Each number is 50 + 15 x the weight over its row's rms, rounded and kept within 0 to 99. Layers, rows and columns count from 0. The size before them is the row's rms in percent of the matrix's.

# up: layer 6 MLP up, 4608x768, rms 0.0899, rows 3635-3670, columns 576-671
# down: layer 6 MLP down (transposed), 4608x768, rms 0.0145, rows 3635-3670, columns 576-671
up3635 046:49 76 37 31 74 35 41 61 35 53 49 42 46 68 45 52 53 45 39 45 28 69 62 56 46 55 22 28 69 30 43 61 50 78 56 36 64 63 70 69 46 65 47 43 41 47 45 38 76 83 67 32 43 48 36 17 53 44 70 82 65 40 49 59 49 65 34 31 46 46 57 61 57 69 47 67 57 61 55 43 48 30 67 51 34 71 58 58 54 26 54 47 62 54 45 55
down3635 045:68 50 56 42 42 51 63 78 39 58 59 25 43 51 19 49 35 92 40 11 39 63 79 56 67 15 54 49 49 64 52 38 52 31 50 52 49 41 51 41 74 42 34 76 62 75 49 51 40 62 64 62 58 47 56 71 57 50 60 64 41 32 54 44 68 50 72 71 39 75 29 42 59 61 40 26 92 66 43 86 54 41 64 65 44 45 68 17 40 70 51 45 41 27 37 41
up3636 128:60 65 47 52 49 49 71 28 53 52 57 54 55 66 46 40 61 77 84 54 55 74 47 25 42 47 22 48 52 52 57 59 54 31 73 78 35 28 42 41 82 44 56 70 51 51 53 50 31 54 65 40 30 40 66 32 64 63 40 45 40 54 31 61 34 58 19 26 74 36 44 44 39 31 67 56 39 56 77 49 21 66 52 59 48 90 49 62 52 36 84 49 56 65 30 40
down3636 129:48 40 37 75 17 56 75 64 61 51 72 16 66 34 54 40 30 57 44 61 33 70 74 21 32 57 26 46 56 41 49 39 51 34 18 57 46 41 49 47 60 52 75 71 42 25 59 56 47 50 80 49 49 52 74 38 45 46 42 48 96 26 42 46 50 49 37 26 69 34 42 39 86 43 65 85 47 52 55 56 10 43 83 46 44 41 57 32 53 72 74 81 54 40 58 87
up3637 131:33 64 45 68 44 62 58 50 91 51 64 53 70 49 47 23 49 46 52 40 58 57 64 59 49 34 66 56 58 36 63 52 39 41 40 74 24 41 20 45 45 29 39 60 51 28 33 54 57 73 60 65 43 76 44 57 76 39 47 60 64 30 59 65 41 47 33 51 55 46 59 47 49 53 66 31 49 55 63 47 62 59 32 60 40 55 44 14 39 56 59 65 99 12 77 42
down3637 121:33 68 45 31 56 76 48 51 69 24 38 39 57 52 38 27 48 52 61 51 82 77 54 63 41 18 58 50 59 40 38 46 46 53 10 69 56 44 45 44 62 56 27 52 60 35 50 41 56 45 35 61 35 47 38 33 53 37 38 33 61 44 30 24 52 36 30 42 38 37 24 33 50 45 76 40 78 49 87 37 56 51 32 31 32 26 29 47 68 46 55 64 51 48 49 37
up3638 030:15 47 61 58 39 53 46 58 38 70 17 49 25 47 37 77 50 69 47 51 58 67 60 37 58 15 62 44 64 42 41 14 50 27 46 38 32 44 58 62 36 34 75 57 60 81 41 61 53 49 42 14 56 46 41 48 66 46 56 49 40 52 32 72 56 52 47 73 69 81 61 60 56 54 52 50 50 27 41 56 32 36 73 54 37 52 56 45 67 44 51 60 57 50 52 64
down3638 028:35 49 32 45 58 60 43 13 43 60 67 52 43 27 49 69 67 74 38 52 32 71 61 68 47 49 41 62 42 53 93 48 40 38 94 64 40 54 48 49 57 62 41 45 45 57 41 78 32 74 50 34 87 84 58 83 45 32 61 47 74 48 85 47 58 50 34 22 68 59 70 63 38 44 59 59 56 57 42 64 36 53 57 66 68 36 52 52 57 47 34 28 62 56 40 58
up3639 098:27 80 62 60 68 47 51 14 40 63 66 46 46 47 56 65 40 69 44 54 79 28 54 88 74 52 47 53 33 62 54 73 59 41 40 07 48 69 67 59 47 28 10 47 76 64 64 61 41 71 47 56 50 55 56 67 36 20 41 39 65 50 49 59 36 32 41 67 57 67 67 50 54 53 58 57 63 38 43 56 27 50 43 53 20 55 54 71 27 46 69 54 20 66 53 79
down3639 104:74 58 29 58 71 39 56 69 29 55 59 65 51 45 60 48 27 40 73 56 58 46 54 87 45 31 41 33 58 38 58 73 47 39 27 80 58 75 51 43 67 52 37 66 40 60 47 62 27 60 48 69 43 42 58 56 26 66 61 35 35 07 47 55 43 67 42 74 53 17 33 45 64 22 64 60 50 52 42 53 43 48 63 70 43 53 20 23 18 46 48 46 59 78 61 66
up3640 117:37 60 54 85 52 37 62 50 47 76 71 44 32 28 53 43 47 23 61 57 58 53 41 43 57 40 56 29 43 39 89 81 53 45 56 35 46 49 33 30 71 26 66 56 54 28 67 28 25 41 60 63 26 42 52 78 39 55 45 39 65 47 72 74 43 74 72 45 37 55 56 66 27 36 15 47 50 59 22 42 40 47 53 35 37 61 58 65 31 46 46 66 61 03 63 53
down3640 123:34 52 46 44 47 54 51 46 15 49 37 50 37 54 66 41 71 29 52 23 48 76 27 34 67 26 65 46 57 44 59 43 75 63 54 35 65 43 61 50 59 78 56 38 28 23 45 50 48 60 59 72 59 37 73 36 13 31 70 68 42 53 45 36 43 36 42 46 53 27 58 51 58 23 17 65 69 40 43 44 36 55 80 32 34 65 51 48 55 59 17 35 50 58 53 29
up3641 125:48 52 54 69 52 59 42 64 21 65 57 57 39 39 63 78 55 69 54 35 44 44 63 54 44 41 29 54 61 57 30 42 72 49 58 61 42 80 74 66 64 50 25 53 50 40 67 37 33 72 44 78 28 55 50 50 45 50 50 47 38 32 59 33 56 42 56 28 35 54 35 41 51 58 64 00 41 53 71 57 64 78 30 66 41 62 32 72 51 31 28 49 12 86 54 63
down3641 127:37 53 28 37 42 55 44 79 43 61 46 58 36 82 71 32 63 74 60 61 50 14 88 61 30 29 53 29 71 39 46 34 42 70 65 54 43 61 41 76 49 73 29 46 64 47 62 20 73 65 38 56 50 39 27 28 49 39 35 53 74 61 38 61 56 34 43 58 57 51 65 69 48 43 75 66 41 37 48 47 66 40 40 58 33 47 62 51 37 49 35 68 39 44 55 37
up3642 102:37 75 30 45 86 54 49 70 53 64 51 47 47 15 28 64 39 38 74 75 74 71 36 47 46 48 44 44 55 26 27 30 45 46 67 68 59 55 41 38 73 83 48 44 50 41 55 48 55 32 38 61 49 50 71 37 46 38 67 40 94 38 52 50 55 53 73 53 57 66 73 72 60 54 48 76 43 68 54 33 00 48 60 60 27 39 94 35 30 31 33 49 49 35 30 68
down3642 090:23 47 47 57 74 35 60 67 54 64 30 46 36 58 41 52 48 79 66 61 66 60 68 70 66 37 54 64 50 34 68 54 64 53 57 47 63 50 65 22 61 74 21 50 73 43 53 44 49 53 37 29 72 45 66 36 70 53 49 57 33 28 69 17 35 65 50 51 44 26 47 58 59 45 41 45 87 42 60 50 50 50 51 55 49 40 44 57 27 76 58 36 48 48 42 70
up3643 042:44 52 69 57 76 64 49 27 60 88 49 65 62 51 46 53 27 41 45 59 67 33 51 53 58 48 49 45 49 43 72 66 30 43 29 36 57 36 64 51 53 43 44 63 33 70 34 54 43 55 54 34 39 53 46 34 55 33 80 78 62 78 72 63 43 61 58 60 48 70 71 82 57 48 64 50 62 51 93 60 59 31 26 47 38 71 39 08 51 46 72 68 68 59 19 47
down3643 043:53 16 41 68 61 36 34 44 39 40 27 70 27 42 67 57 40 50 43 46 37 40 47 03 38 44 33 49 38 24 45 38 49 40 50 44 56 51 46 56 57 58 62 42 90 53 48 65 23 50 89 58 46 40 31 27 48 42 59 59 62 47 36 39 48 46 53 42 92 21 45 39 67 39 43 22 41 25 66 58 36 64 60 61 53 57 36 36 42 46 31 13 40 51 24 74
up3644 109:56 56 50 54 36 32 62 13 42 36 62 35 39 44 39 49 48 44 31 55 46 46 57 23 52 43 16 39 72 44 44 41 52 52 48 75 57 78 67 31 22 32 69 52 47 34 56 50 27 81 55 62 53 64 67 53 56 54 44 39 46 45 57 49 15 45 34 53 55 56 63 28 57 54 45 52 63 59 29 63 32 37 46 53 60 41 39 46 70 40 69 49 71 45 59 44
down3644 109:32 41 34 49 43 51 60 46 61 38 24 41 70 34 49 53 37 56 26 75 37 20 44 28 51 57 40 47 50 52 68 44 27 66 54 79 55 88 64 56 43 45 45 67 35 57 54 49 40 35 23 59 24 72 56 27 63 65 29 47 28 22 62 25 63 63 70 52 55 40 72 58 32 76 50 34 45 60 47 69 88 28 38 45 37 46 51 35 56 24 37 42 42 39 75 36
up3645 107:49 44 38 69 69 39 40 44 55 40 30 56 27 31 64 61 32 54 38 41 57 75 62 64 49 60 58 52 43 64 34 72 43 65 55 68 55 55 64 67 74 38 59 39 43 38 79 39 63 48 35 43 33 59 44 49 68 71 29 60 64 61 69 58 67 38 67 54 51 74 62 30 41 38 30 38 60 57 74 44 62 42 37 51 40 38 72 18 51 40 61 52 58 58 55 63
down3645 116:85 58 20 47 62 22 38 36 56 59 53 64 14 37 46 34 49 33 62 42 34 44 54 61 34 60 17 46 25 52 51 62 40 54 75 46 41 62 62 55 77 45 71 31 49 34 32 46 36 37 48 82 36 57 61 22 73 83 40 61 44 64 89 58 57 25 54 19 52 55 40 17 58 65 47 57 32 53 48 49 45 56 45 47 30 69 64 43 61 16 41 48 73 51 44 47
up3646 118:47 64 52 26 36 42 59 41 57 28 62 62 45 34 48 48 35 54 38 67 42 39 50 35 49 58 60 29 50 82 74 71 56 33 74 44 60 50 36 49 58 72 48 29 73 40 35 59 68 34 38 54 46 51 75 11 40 36 56 35 48 05 53 73 53 38 47 40 63 74 42 47 57 74 75 51 38 43 55 45 53 47 46 64 50 45 54 71 42 76 59 39 63 42 73 46
down3646 111:61 31 56 43 43 69 25 64 36 40 57 45 56 40 51 63 48 37 46 53 51 56 29 58 69 66 63 68 62 46 33 66 40 78 48 58 77 59 32 58 48 54 57 34 83 33 38 83 54 49 56 40 37 39 46 57 33 46 57 41 57 59 48 26 67 69 33 32 58 50 61 60 48 65 73 27 54 30 47 41 51 43 46 66 54 27 60 38 65 47 60 26 72 58 49 48
up3647 131:70 38 43 48 09 39 44 75 40 51 37 07 59 99 27 54 42 68 53 42 32 42 79 56 69 31 57 21 29 45 33 21 42 49 48 47 36 54 35 47 54 41 34 46 72 75 34 67 76 31 34 57 13 55 66 58 72 69 45 32 52 37 58 66 51 48 51 41 67 42 58 71 40 71 75 40 26 92 55 47 44 42 40 33 46 72 62 36 57 54 58 70 47 74 56 67
down3647 147:56 54 84 50 44 26 49 55 61 51 61 00 71 67 37 59 69 56 54 54 55 47 79 53 44 61 42 13 32 36 31 24 65 27 49 47 46 35 33 50 66 59 69 65 24 37 47 71 46 71 35 54 31 73 46 74 60 48 68 17 38 65 57 67 41 26 42 63 72 59 14 29 52 74 51 23 71 69 88 44 36 64 27 59 49 36 36 40 60 55 53 57 65 56 61 55
up3648 132:82 22 57 50 32 66 60 56 24 65 33 43 35 73 98 55 16 66 42 52 54 38 46 53 44 63 34 52 65 10 64 59 51 57 85 54 50 52 53 50 38 45 35 61 57 80 46 72 56 29 61 13 42 58 55 41 73 42 53 25 68 49 79 58 41 31 44 45 29 61 60 41 35 43 62 43 52 46 52 63 47 57 70 41 31 43 61 48 78 43 47 80 81 35 52 35
down3648 123:53 47 55 58 76 57 65 49 34 27 45 36 51 46 30 64 52 27 74 03 45 28 59 68 28 52 67 58 51 42 50 80 65 38 58 52 40 65 42 60 35 44 50 55 65 30 39 45 55 38 53 39 46 45 21 72 56 55 44 43 32 64 17 39 36 38 53 26 67 99 52 65 59 42 57 55 65 44 32 46 25 31 70 33 42 30 79 66 53 53 60 44 58 38 57 54
up3649 061:66 45 41 50 41 89 47 53 56 12 55 52 49 58 66 39 74 54 46 43 61 43 52 41 51 56 41 41 32 84 59 33 67 51 59 46 41 46 62 53 61 60 68 44 62 28 50 50 17 54 71 45 34 61 43 65 90 64 61 44 37 35 74 64 45 40 43 11 73 39 78 67 63 35 55 45 57 60 40 42 22 25 17 34 81 47 56 33 35 61 45 55 63 67 12 25
down3649 062:71 23 57 29 42 44 68 30 51 49 41 59 72 41 63 43 50 43 61 38 45 58 55 52 65 47 60 59 63 55 51 26 54 27 48 85 56 50 47 46 49 50 63 62 71 28 56 56 48 66 45 70 56 62 38 68 71 59 46 54 36 50 76 57 44 46 40 30 57 71 45 66 49 61 42 41 27 45 63 68 62 44 64 48 51 70 56 25 85 55 64 45 49 61 35 31
up3650 044:58 57 60 55 62 71 57 52 83 53 29 31 45 22 08 51 54 36 51 51 57 39 70 46 40 47 37 53 64 59 54 47 34 51 55 50 63 60 54 32 42 77 63 37 44 80 65 61 10 39 51 43 43 64 39 51 14 68 77 41 47 65 49 44 56 25 31 35 41 57 68 39 48 60 38 64 76 63 50 72 60 55 52 41 31 62 30 61 59 39 59 49 47 59 54 46
down3650 047:48 08 50 44 45 37 38 31 63 48 53 61 46 33 44 67 45 53 47 55 23 35 38 60 25 30 69 45 53 37 33 52 35 48 37 64 37 59 55 66 48 68 48 52 46 70 42 37 35 52 49 32 83 47 33 47 45 55 53 72 62 86 57 56 74 70 23 55 45 20 43 65 51 50 47 54 78 54 49 59 49 58 45 65 51 82 52 41 51 56 37 39 53 28 32 43
up3651 134:50 65 60 47 56 58 77 58 33 52 18 40 33 62 67 40 77 33 34 45 61 34 42 40 58 51 45 62 54 60 61 34 33 27 53 45 53 50 50 42 56 31 42 57 69 53 36 51 65 58 50 43 52 69 55 41 44 63 47 54 57 81 69 58 57 54 47 40 44 61 43 54 46 52 68 54 43 67 29 44 40 57 29 44 51 41 54 49 58 37 56 42 45 32 52 30
down3651 125:62 39 67 49 69 60 44 53 41 65 47 74 50 86 58 56 62 63 42 66 69 49 45 54 22 58 40 68 33 48 55 61 32 58 42 75 59 73 45 53 38 59 47 71 53 63 47 42 69 37 70 35 40 77 60 62 32 29 47 48 49 62 58 53 42 62 46 26 47 30 46 46 51 51 63 47 65 47 56 40 50 72 53 49 43 71 67 45 56 79 36 51 40 53 54 51
up3652 115:56 56 69 59 41 69 55 58 29 31 32 53 50 39 42 41 54 35 46 80 67 67 44 60 50 59 33 66 58 43 54 54 58 51 68 55 76 40 56 28 62 23 42 55 79 54 67 52 66 69 30 54 53 57 35 43 40 76 37 25 56 48 29 60 50 50 46 31 48 38 45 46 51 44 54 27 37 53 39 61 62 54 41 46 43 57 52 52 85 64 63 30 79 51 43 47
down3652 119:35 41 46 59 47 79 60 72 13 51 68 42 68 36 32 70 42 33 48 60 63 55 11 50 48 46 28 68 46 28 65 74 53 46 60 52 50 50 58 62 43 36 38 29 24 60 41 65 72 42 60 58 34 56 32 46 47 63 70 47 44 38 62 47 47 46 79 70 56 25 50 38 52 54 55 50 51 41 34 20 63 36 21 53 63 67 35 45 74 17 46 52 57 61 51 56
up3653 027:37 34 25 61 77 62 67 34 52 55 49 63 74 61 48 64 66 20 17 24 52 75 33 53 52 44 50 31 68 45 62 27 66 51 28 36 46 51 68 67 44 60 48 44 43 46 47 76 61 46 39 57 15 44 70 29 48 61 61 56 66 67 51 49 48 37 82 39 22 56 39 44 68 54 60 68 58 50 73 43 54 33 55 55 40 47 60 49 49 46 71 49 53 51 59 58
down3653 028:43 69 49 23 55 47 25 44 83 56 43 33 52 58 49 30 27 55 57 76 37 49 53 39 41 67 58 54 35 17 40 45 43 52 62 49 53 28 56 45 72 51 44 70 61 44 57 50 35 75 58 44 55 45 49 41 47 60 41 56 60 41 80 33 60 49 09 42 63 30 69 52 48 15 67 29 35 48 35 67 41 56 59 56 38 43 49 37 59 46 44 46 56 51 48 54
up3654 029:48 41 54 61 60 97 68 46 56 47 59 70 65 72 31 26 79 51 41 45 60 47 50 84 09 56 53 54 52 50 66 60 24 50 51 84 72 52 43 54 06 81 73 51 51 60 72 44 36 62 30 21 63 79 48 22 57 48 43 46 79 63 40 83 19 44 45 65 22 31 52 63 43 36 38 39 54 65 28 66 81 63 56 29 66 39 45 46 29 58 63 48 55 46 43 46
down3654 030:41 59 71 52 24 17 56 54 59 56 35 38 43 46 43 53 47 54 42 75 42 66 56 45 44 63 49 57 55 46 32 50 76 41 52 38 53 26 62 57 57 59 58 64 77 48 52 42 43 82 66 68 57 47 32 64 70 61 29 30 05 72 47 65 44 37 62 32 58 47 57 46 44 52 81 41 60 42 42 53 48 21 82 54 29 24 31 36 52 58 76 48 65 54 44 39
up3655 131:40 33 53 55 55 58 55 62 75 59 43 61 68 64 52 63 43 46 68 91 54 63 53 40 43 46 45 41 43 59 59 62 18 68 66 57 42 42 52 38 65 49 44 41 30 63 45 87 61 75 39 38 60 44 90 31 34 71 50 18 44 44 53 43 60 70 56 73 57 79 69 48 37 51 50 57 70 43 54 66 59 70 63 76 67 29 39 68 22 52 46 57 47 84 45 23
down3655 121:50 70 69 51 48 45 44 35 55 48 48 55 46 29 61 61 30 50 44 49 54 68 68 49 50 59 21 43 34 50 16 47 54 46 45 58 54 59 58 36 42 41 41 57 45 58 66 66 83 62 38 32 49 54 65 60 44 48 45 39 34 60 59 55 47 43 46 35 50 40 52 46 70 45 62 75 42 55 53 49 46 63 35 56 54 29 41 57 31 71 59 55 51 32 50 64
up3656 032:58 60 57 54 51 34 47 44 41 37 56 32 43 75 73 45 55 83 37 56 06 68 54 45 42 50 66 51 71 54 56 38 39 42 56 55 73 54 23 39 52 59 68 34 66 42 79 41 36 46 38 54 42 35 64 41 44 61 73 59 53 39 27 38 55 39 55 42 74 56 79 38 54 33 44 46 63 71 43 78 37 51 67 66 43 92 51 27 54 53 84 38 82 26 69 52
down3656 033:28 43 44 58 28 41 52 41 77 39 43 42 88 45 55 51 41 53 63 52 68 46 36 28 48 35 59 57 52 57 41 65 54 63 43 52 92 68 52 41 94 28 67 65 35 40 28 54 74 35 46 41 41 64 61 50 54 37 52 56 84 48 66 09 63 30 33 63 47 59 29 38 56 39 61 34 32 30 66 42 56 50 62 66 68 27 59 41 22 48 38 73 47 61 44 43
up3657 015:54 73 48 37 30 50 45 45 67 59 35 59 99 66 50 51 51 65 50 52 51 65 33 47 61 40 60 62 65 33 45 50 52 60 45 51 53 58 66 24 56 21 89 48 54 86 40 76 58 55 53 76 51 52 49 70 61 49 59 54 69 38 48 65 41 76 50 71 44 54 65 63 21 52 51 23 62 53 63 72 51 52 42 68 30 44 68 20 43 49 49 47 68 46 49 36
down3657 015:63 67 21 62 60 50 53 57 57 55 24 46 56 14 50 53 52 56 36 46 59 67 39 51 60 33 44 34 45 57 65 44 41 33 65 28 53 46 74 39 58 64 62 59 28 45 99 83 18 62 65 63 44 56 76 17 54 59 56 69 31 56 34 27 45 24 25 50 66 55 56 33 36 37 55 16 37 35 92 40 51 50 44 64 29 44 67 13 33 49 21 50 49 79 43 37
up3658 114:64 59 55 28 44 23 60 42 75 54 38 37 64 76 51 52 45 55 52 34 58 77 68 53 52 97 29 35 67 81 55 64 64 35 59 50 26 43 50 37 61 45 54 72 50 56 65 55 45 41 66 51 32 38 36 47 33 21 58 59 68 62 40 58 48 53 64 38 63 58 75 47 64 45 57 50 85 60 46 55 30 36 44 44 45 49 56 33 39 23 41 18 31 42 63 25
down3658 109:65 51 52 61 43 53 62 26 53 28 53 55 33 38 62 70 30 43 63 40 54 56 41 71 58 65 74 55 76 82 52 62 42 58 54 50 45 17 47 72 50 36 49 35 46 53 58 53 60 77 32 53 33 47 50 38 30 48 54 50 71 73 32 60 23 50 40 46 45 48 45 46 35 59 61 57 49 64 46 46 40 52 44 40 47 57 76 35 25 46 53 44 58 37 62 61
up3659 027:36 39 34 45 61 39 36 73 48 42 38 54 57 49 58 56 84 66 84 54 56 26 37 50 47 32 55 54 43 69 40 53 70 52 78 39 39 50 73 57 35 26 77 43 49 29 27 54 60 31 62 63 52 51 63 62 26 54 38 42 62 34 51 39 38 41 44 35 66 56 61 66 53 65 60 61 47 47 35 63 41 55 51 65 63 49 44 56 46 50 57 31 46 50 38 43
down3659 028:58 58 48 64 36 58 48 53 47 55 59 69 78 50 29 67 51 49 57 62 42 85 58 43 33 44 58 63 61 45 82 61 24 43 46 50 18 45 36 57 89 46 37 36 44 35 68 47 62 26 49 44 54 39 56 57 59 51 12 48 62 48 67 49 57 35 46 56 34 61 76 46 58 56 70 61 20 62 62 57 88 39 40 64 29 44 69 40 40 47 47 38 80 68 32 34
up3660 075:32 27 75 54 18 66 67 16 28 47 56 47 48 68 66 17 57 43 38 43 20 65 43 52 79 52 53 68 45 73 36 43 48 97 70 66 29 18 46 30 62 68 61 52 52 60 37 53 37 59 10 61 31 41 58 19 42 56 62 15 44 20 48 49 34 64 68 50 39 21 52 28 49 34 41 65 59 28 53 60 75 49 52 62 52 08 51 49 55 09 69 01 60 57 37 54
down3660 079:55 85 49 71 19 51 65 42 48 46 25 49 33 44 54 65 79 31 55 28 17 34 53 44 49 69 43 55 54 47 41 57 59 23 48 26 64 53 38 33 47 53 64 63 70 64 69 26 46 69 62 49 46 24 45 34 45 39 24 74 65 42 78 61 46 73 57 53 67 45 34 62 53 45 53 57 76 55 45 30 65 42 67 50 33 50 74 56 48 66 23 59 39 29 23 50
up3661 101:70 59 42 52 24 56 55 42 36 53 47 57 39 46 52 57 18 42 68 49 41 33 49 52 46 85 17 39 35 66 45 68 43 57 66 52 65 30 46 39 35 32 35 57 40 57 64 28 66 66 51 46 38 42 58 48 58 56 55 58 42 42 64 32 39 46 69 73 52 62 68 85 38 79 78 77 52 55 61 36 24 43 72 44 48 56 35 72 19 48 38 56 58 74 57 47
down3661 100:50 48 33 57 41 67 72 40 40 59 66 45 54 43 46 51 44 55 62 70 28 72 56 43 37 43 59 63 64 29 50 59 60 66 41 26 71 26 61 42 63 35 40 37 65 60 35 41 52 57 64 42 44 70 49 52 60 39 58 58 34 46 66 07 60 37 29 78 49 59 35 51 33 39 78 41 62 71 44 47 51 38 44 49 34 72 55 70 33 48 37 50 49 65 74 64
up3662 066:35 87 43 52 51 32 46 60 34 64 69 37 33 56 35 57 52 83 53 53 36 45 28 56 41 73 60 54 25 36 50 44 59 35 46 53 42 75 62 64 44 55 47 43 34 41 43 50 58 14 00 30 70 60 25 26 42 42 48 68 67 47 62 52 56 24 52 46 23 26 84 58 53 17 52 44 55 77 56 75 32 32 37 61 50 42 61 69 36 40 40 57 45 31 55 45
down3662 065:40 64 49 51 54 41 58 51 32 52 47 41 54 20 48 33 38 40 69 62 47 68 50 33 62 77 36 60 25 58 56 39 67 30 38 50 44 57 47 55 49 62 82 37 25 56 37 45 47 63 23 38 55 31 16 67 52 54 56 52 21 26 66 49 35 41 58 75 38 30 40 52 19 11 61 23 55 54 36 51 43 38 60 37 46 46 32 52 52 23 71 41 46 64 69 52
up3663 036:34 22 44 41 56 56 37 53 35 44 55 53 19 63 62 43 18 38 32 45 74 34 60 58 64 56 53 49 48 52 26 56 46 54 30 60 52 74 33 52 45 18 46 52 48 38 55 67 64 48 55 33 36 51 59 42 32 47 44 42 47 73 63 53 48 32 15 41 46 52 20 35 38 55 46 65 64 17 40 41 60 38 78 60 49 31 43 34 71 68 47 57 76 39 43 53
down3663 037:46 51 46 43 50 31 62 71 41 58 42 99 17 37 56 47 44 26 49 56 45 25 66 79 32 22 72 37 53 38 47 66 49 66 36 72 29 27 36 51 62 54 69 43 79 28 43 59 53 63 45 37 77 44 50 47 71 69 51 45 59 46 52 39 33 53 54 51 58 28 43 37 74 74 43 73 37 32 49 61 39 59 48 50 58 49 49 62 58 69 77 55 56 45 50 53
up3664 043:71 70 41 41 32 52 59 45 35 69 30 72 28 30 41 56 71 45 27 68 53 62 24 39 43 58 59 73 52 49 41 46 48 67 29 34 49 49 45 40 27 58 36 32 39 20 59 64 48 78 55 29 32 48 19 47 14 31 76 57 23 57 38 80 52 50 22 43 53 52 36 56 42 57 31 61 37 45 43 27 36 31 59 66 56 27 76 29 42 36 48 22 54 44 68 37
down3664 040:36 64 83 40 48 22 32 45 50 68 47 62 26 60 35 65 63 36 72 32 73 54 65 56 65 56 36 27 44 42 56 44 39 48 43 78 94 58 55 47 52 63 58 63 59 61 38 07 49 60 59 52 54 78 57 48 45 39 37 46 47 64 50 44 28 40 30 80 51 62 57 51 66 43 41 55 71 64 38 69 55 50 52 55 31 49 45 62 88 57 74 61 77 43 33 84
up3665 142:38 50 37 62 61 37 52 68 49 49 76 39 28 44 65 71 69 82 45 37 26 46 37 39 47 74 62 53 68 54 51 45 57 53 56 43 44 23 52 56 44 48 41 70 70 67 52 78 45 55 23 38 47 37 28 88 13 47 61 32 28 37 60 68 45 43 47 41 62 42 71 53 35 49 79 54 33 67 46 47 48 75 45 71 47 50 28 55 47 49 57 33 98 41 66 49
down3665 142:32 49 52 72 67 50 50 59 35 62 62 57 49 45 60 65 53 45 31 48 46 47 39 24 60 63 72 12 74 30 45 54 01 54 13 46 80 75 36 50 30 47 58 42 38 45 40 47 55 50 86 22 71 38 57 49 44 53 70 42 45 71 39 64 61 54 54 47 41 44 48 19 32 59 70 36 68 36 52 77 31 80 62 46 94 61 67 33 39 59 47 33 59 33 62 38
up3666 091:57 45 47 54 47 62 29 54 47 37 58 38 42 52 51 37 45 53 50 25 31 71 46 52 53 60 66 57 46 65 54 48 37 75 30 63 39 41 67 34 58 41 60 54 58 44 82 43 37 55 66 39 57 64 37 35 55 70 68 34 45 55 72 39 54 34 52 43 74 46 50 49 49 43 70 55 49 29 76 46 65 50 84 81 49 58 43 65 38 44 43 53 52 57 46 15
down3666 095:73 58 51 39 60 74 38 41 68 66 67 44 56 59 65 31 55 59 71 37 21 61 62 20 52 32 43 47 40 44 14 54 42 32 42 66 36 71 42 73 49 34 57 60 39 55 44 66 71 37 52 47 44 49 49 50 64 11 30 63 24 62 53 40 43 55 74 75 48 53 34 65 41 51 00 43 57 45 47 48 50 40 33 41 35 48 26 41 70 38 38 49 48 51 68 49
up3667 124:53 53 63 75 54 60 47 54 20 55 58 58 55 17 24 64 37 35 52 28 61 71 41 67 75 48 50 26 69 63 44 39 39 44 63 74 47 42 61 29 35 70 43 35 47 75 47 57 79 31 55 15 37 44 54 62 61 39 56 77 67 13 31 54 24 43 63 53 76 47 37 59 61 07 70 39 38 47 62 53 35 47 62 47 49 54 59 55 62 27 37 37 65 48 26 41
down3667 124:51 21 58 48 26 61 12 44 67 49 38 56 52 41 13 46 62 39 63 62 53 36 32 56 67 72 32 36 46 46 56 52 43 34 66 56 63 51 92 66 67 43 81 55 37 55 40 33 34 57 41 33 43 57 40 47 40 48 19 59 71 44 55 85 18 34 49 71 60 39 46 49 76 51 33 47 53 31 70 63 35 47 51 57 66 70 60 49 29 34 13 43 40 67 26 57
up3668 089:48 77 42 47 49 60 74 29 83 40 22 52 42 64 26 62 50 37 61 53 69 30 29 48 60 33 51 57 32 45 64 63 22 21 44 55 41 52 35 59 56 51 48 64 47 57 76 57 50 73 45 63 62 55 57 47 51 57 48 51 63 25 73 59 65 40 64 21 36 17 79 45 65 57 66 50 51 28 52 40 58 65 40 80 64 42 52 48 43 54 71 19 42 76 47 20
down3668 095:60 61 33 61 58 66 58 38 57 46 49 61 57 58 76 53 40 49 50 73 33 73 41 55 45 62 42 59 42 51 56 62 45 32 43 37 37 79 42 46 57 66 39 51 42 67 47 35 38 50 75 64 66 26 31 47 38 50 55 48 55 58 75 57 48 54 49 46 40 50 69 53 62 50 43 60 51 41 59 65 52 62 46 74 40 54 55 48 92 62 52 52 51 19 74 40
up3669 014:56 82 58 75 59 54 64 56 52 63 37 30 39 32 49 59 63 63 31 64 36 49 39 60 74 54 55 45 69 51 37 21 48 37 46 54 23 66 38 44 52 68 65 46 55 60 41 73 56 54 82 69 41 59 27 37 57 40 39 51 26 49 71 52 58 46 65 45 46 48 27 45 65 72 40 52 58 51 47 50 62 57 40 49 41 56 34 45 48 21 35 51 29 57 63 55
down3669 011:33 47 45 21 53 73 31 51 58 67 49 52 61 88 29 53 43 13 28 45 60 67 56 55 59 67 54 60 36 44 52 39 53 35 56 31 42 61 46 47 38 63 40 24 15 42 49 75 51 46 74 40 51 42 50 69 42 66 29 56 62 87 60 29 49 52 24 64 69 31 40 46 24 48 60 49 56 61 55 44 54 43 39 60 45 53 43 52 55 53 60 80 23 49 52 48
up3670 033:49 50 45 44 19 67 31 47 42 50 58 52 35 87 54 48 66 52 26 39 64 36 49 57 54 63 28 62 67 28 39 55 46 51 58 87 63 00 53 79 74 38 48 41 50 32 41 24 74 74 54 61 31 36 39 14 49 45 44 72 54 78 42 44 39 42 47 41 58 33 46 38 65 36 38 65 43 66 43 49 50 36 46 63 42 60 26 70 62 61 43 74 33 52 49 62
down3670 029:40 37 41 39 34 39 57 55 62 33 42 66 67 47 66 77 51 56 49 31 34 43 65 76 20 41 54 30 34 30 67 46 25 26 23 53 58 72 55 41 48 42 56 14 43 46 65 57 49 39 49 30 65 48 55 56 58 55 54 43 21 62 50 51 27 37 47 55 51 34 48 46 27 54 47 46 37 60 54 43 64 29 70 27 47 58 56 43 63 87 66 72 52 48 51 56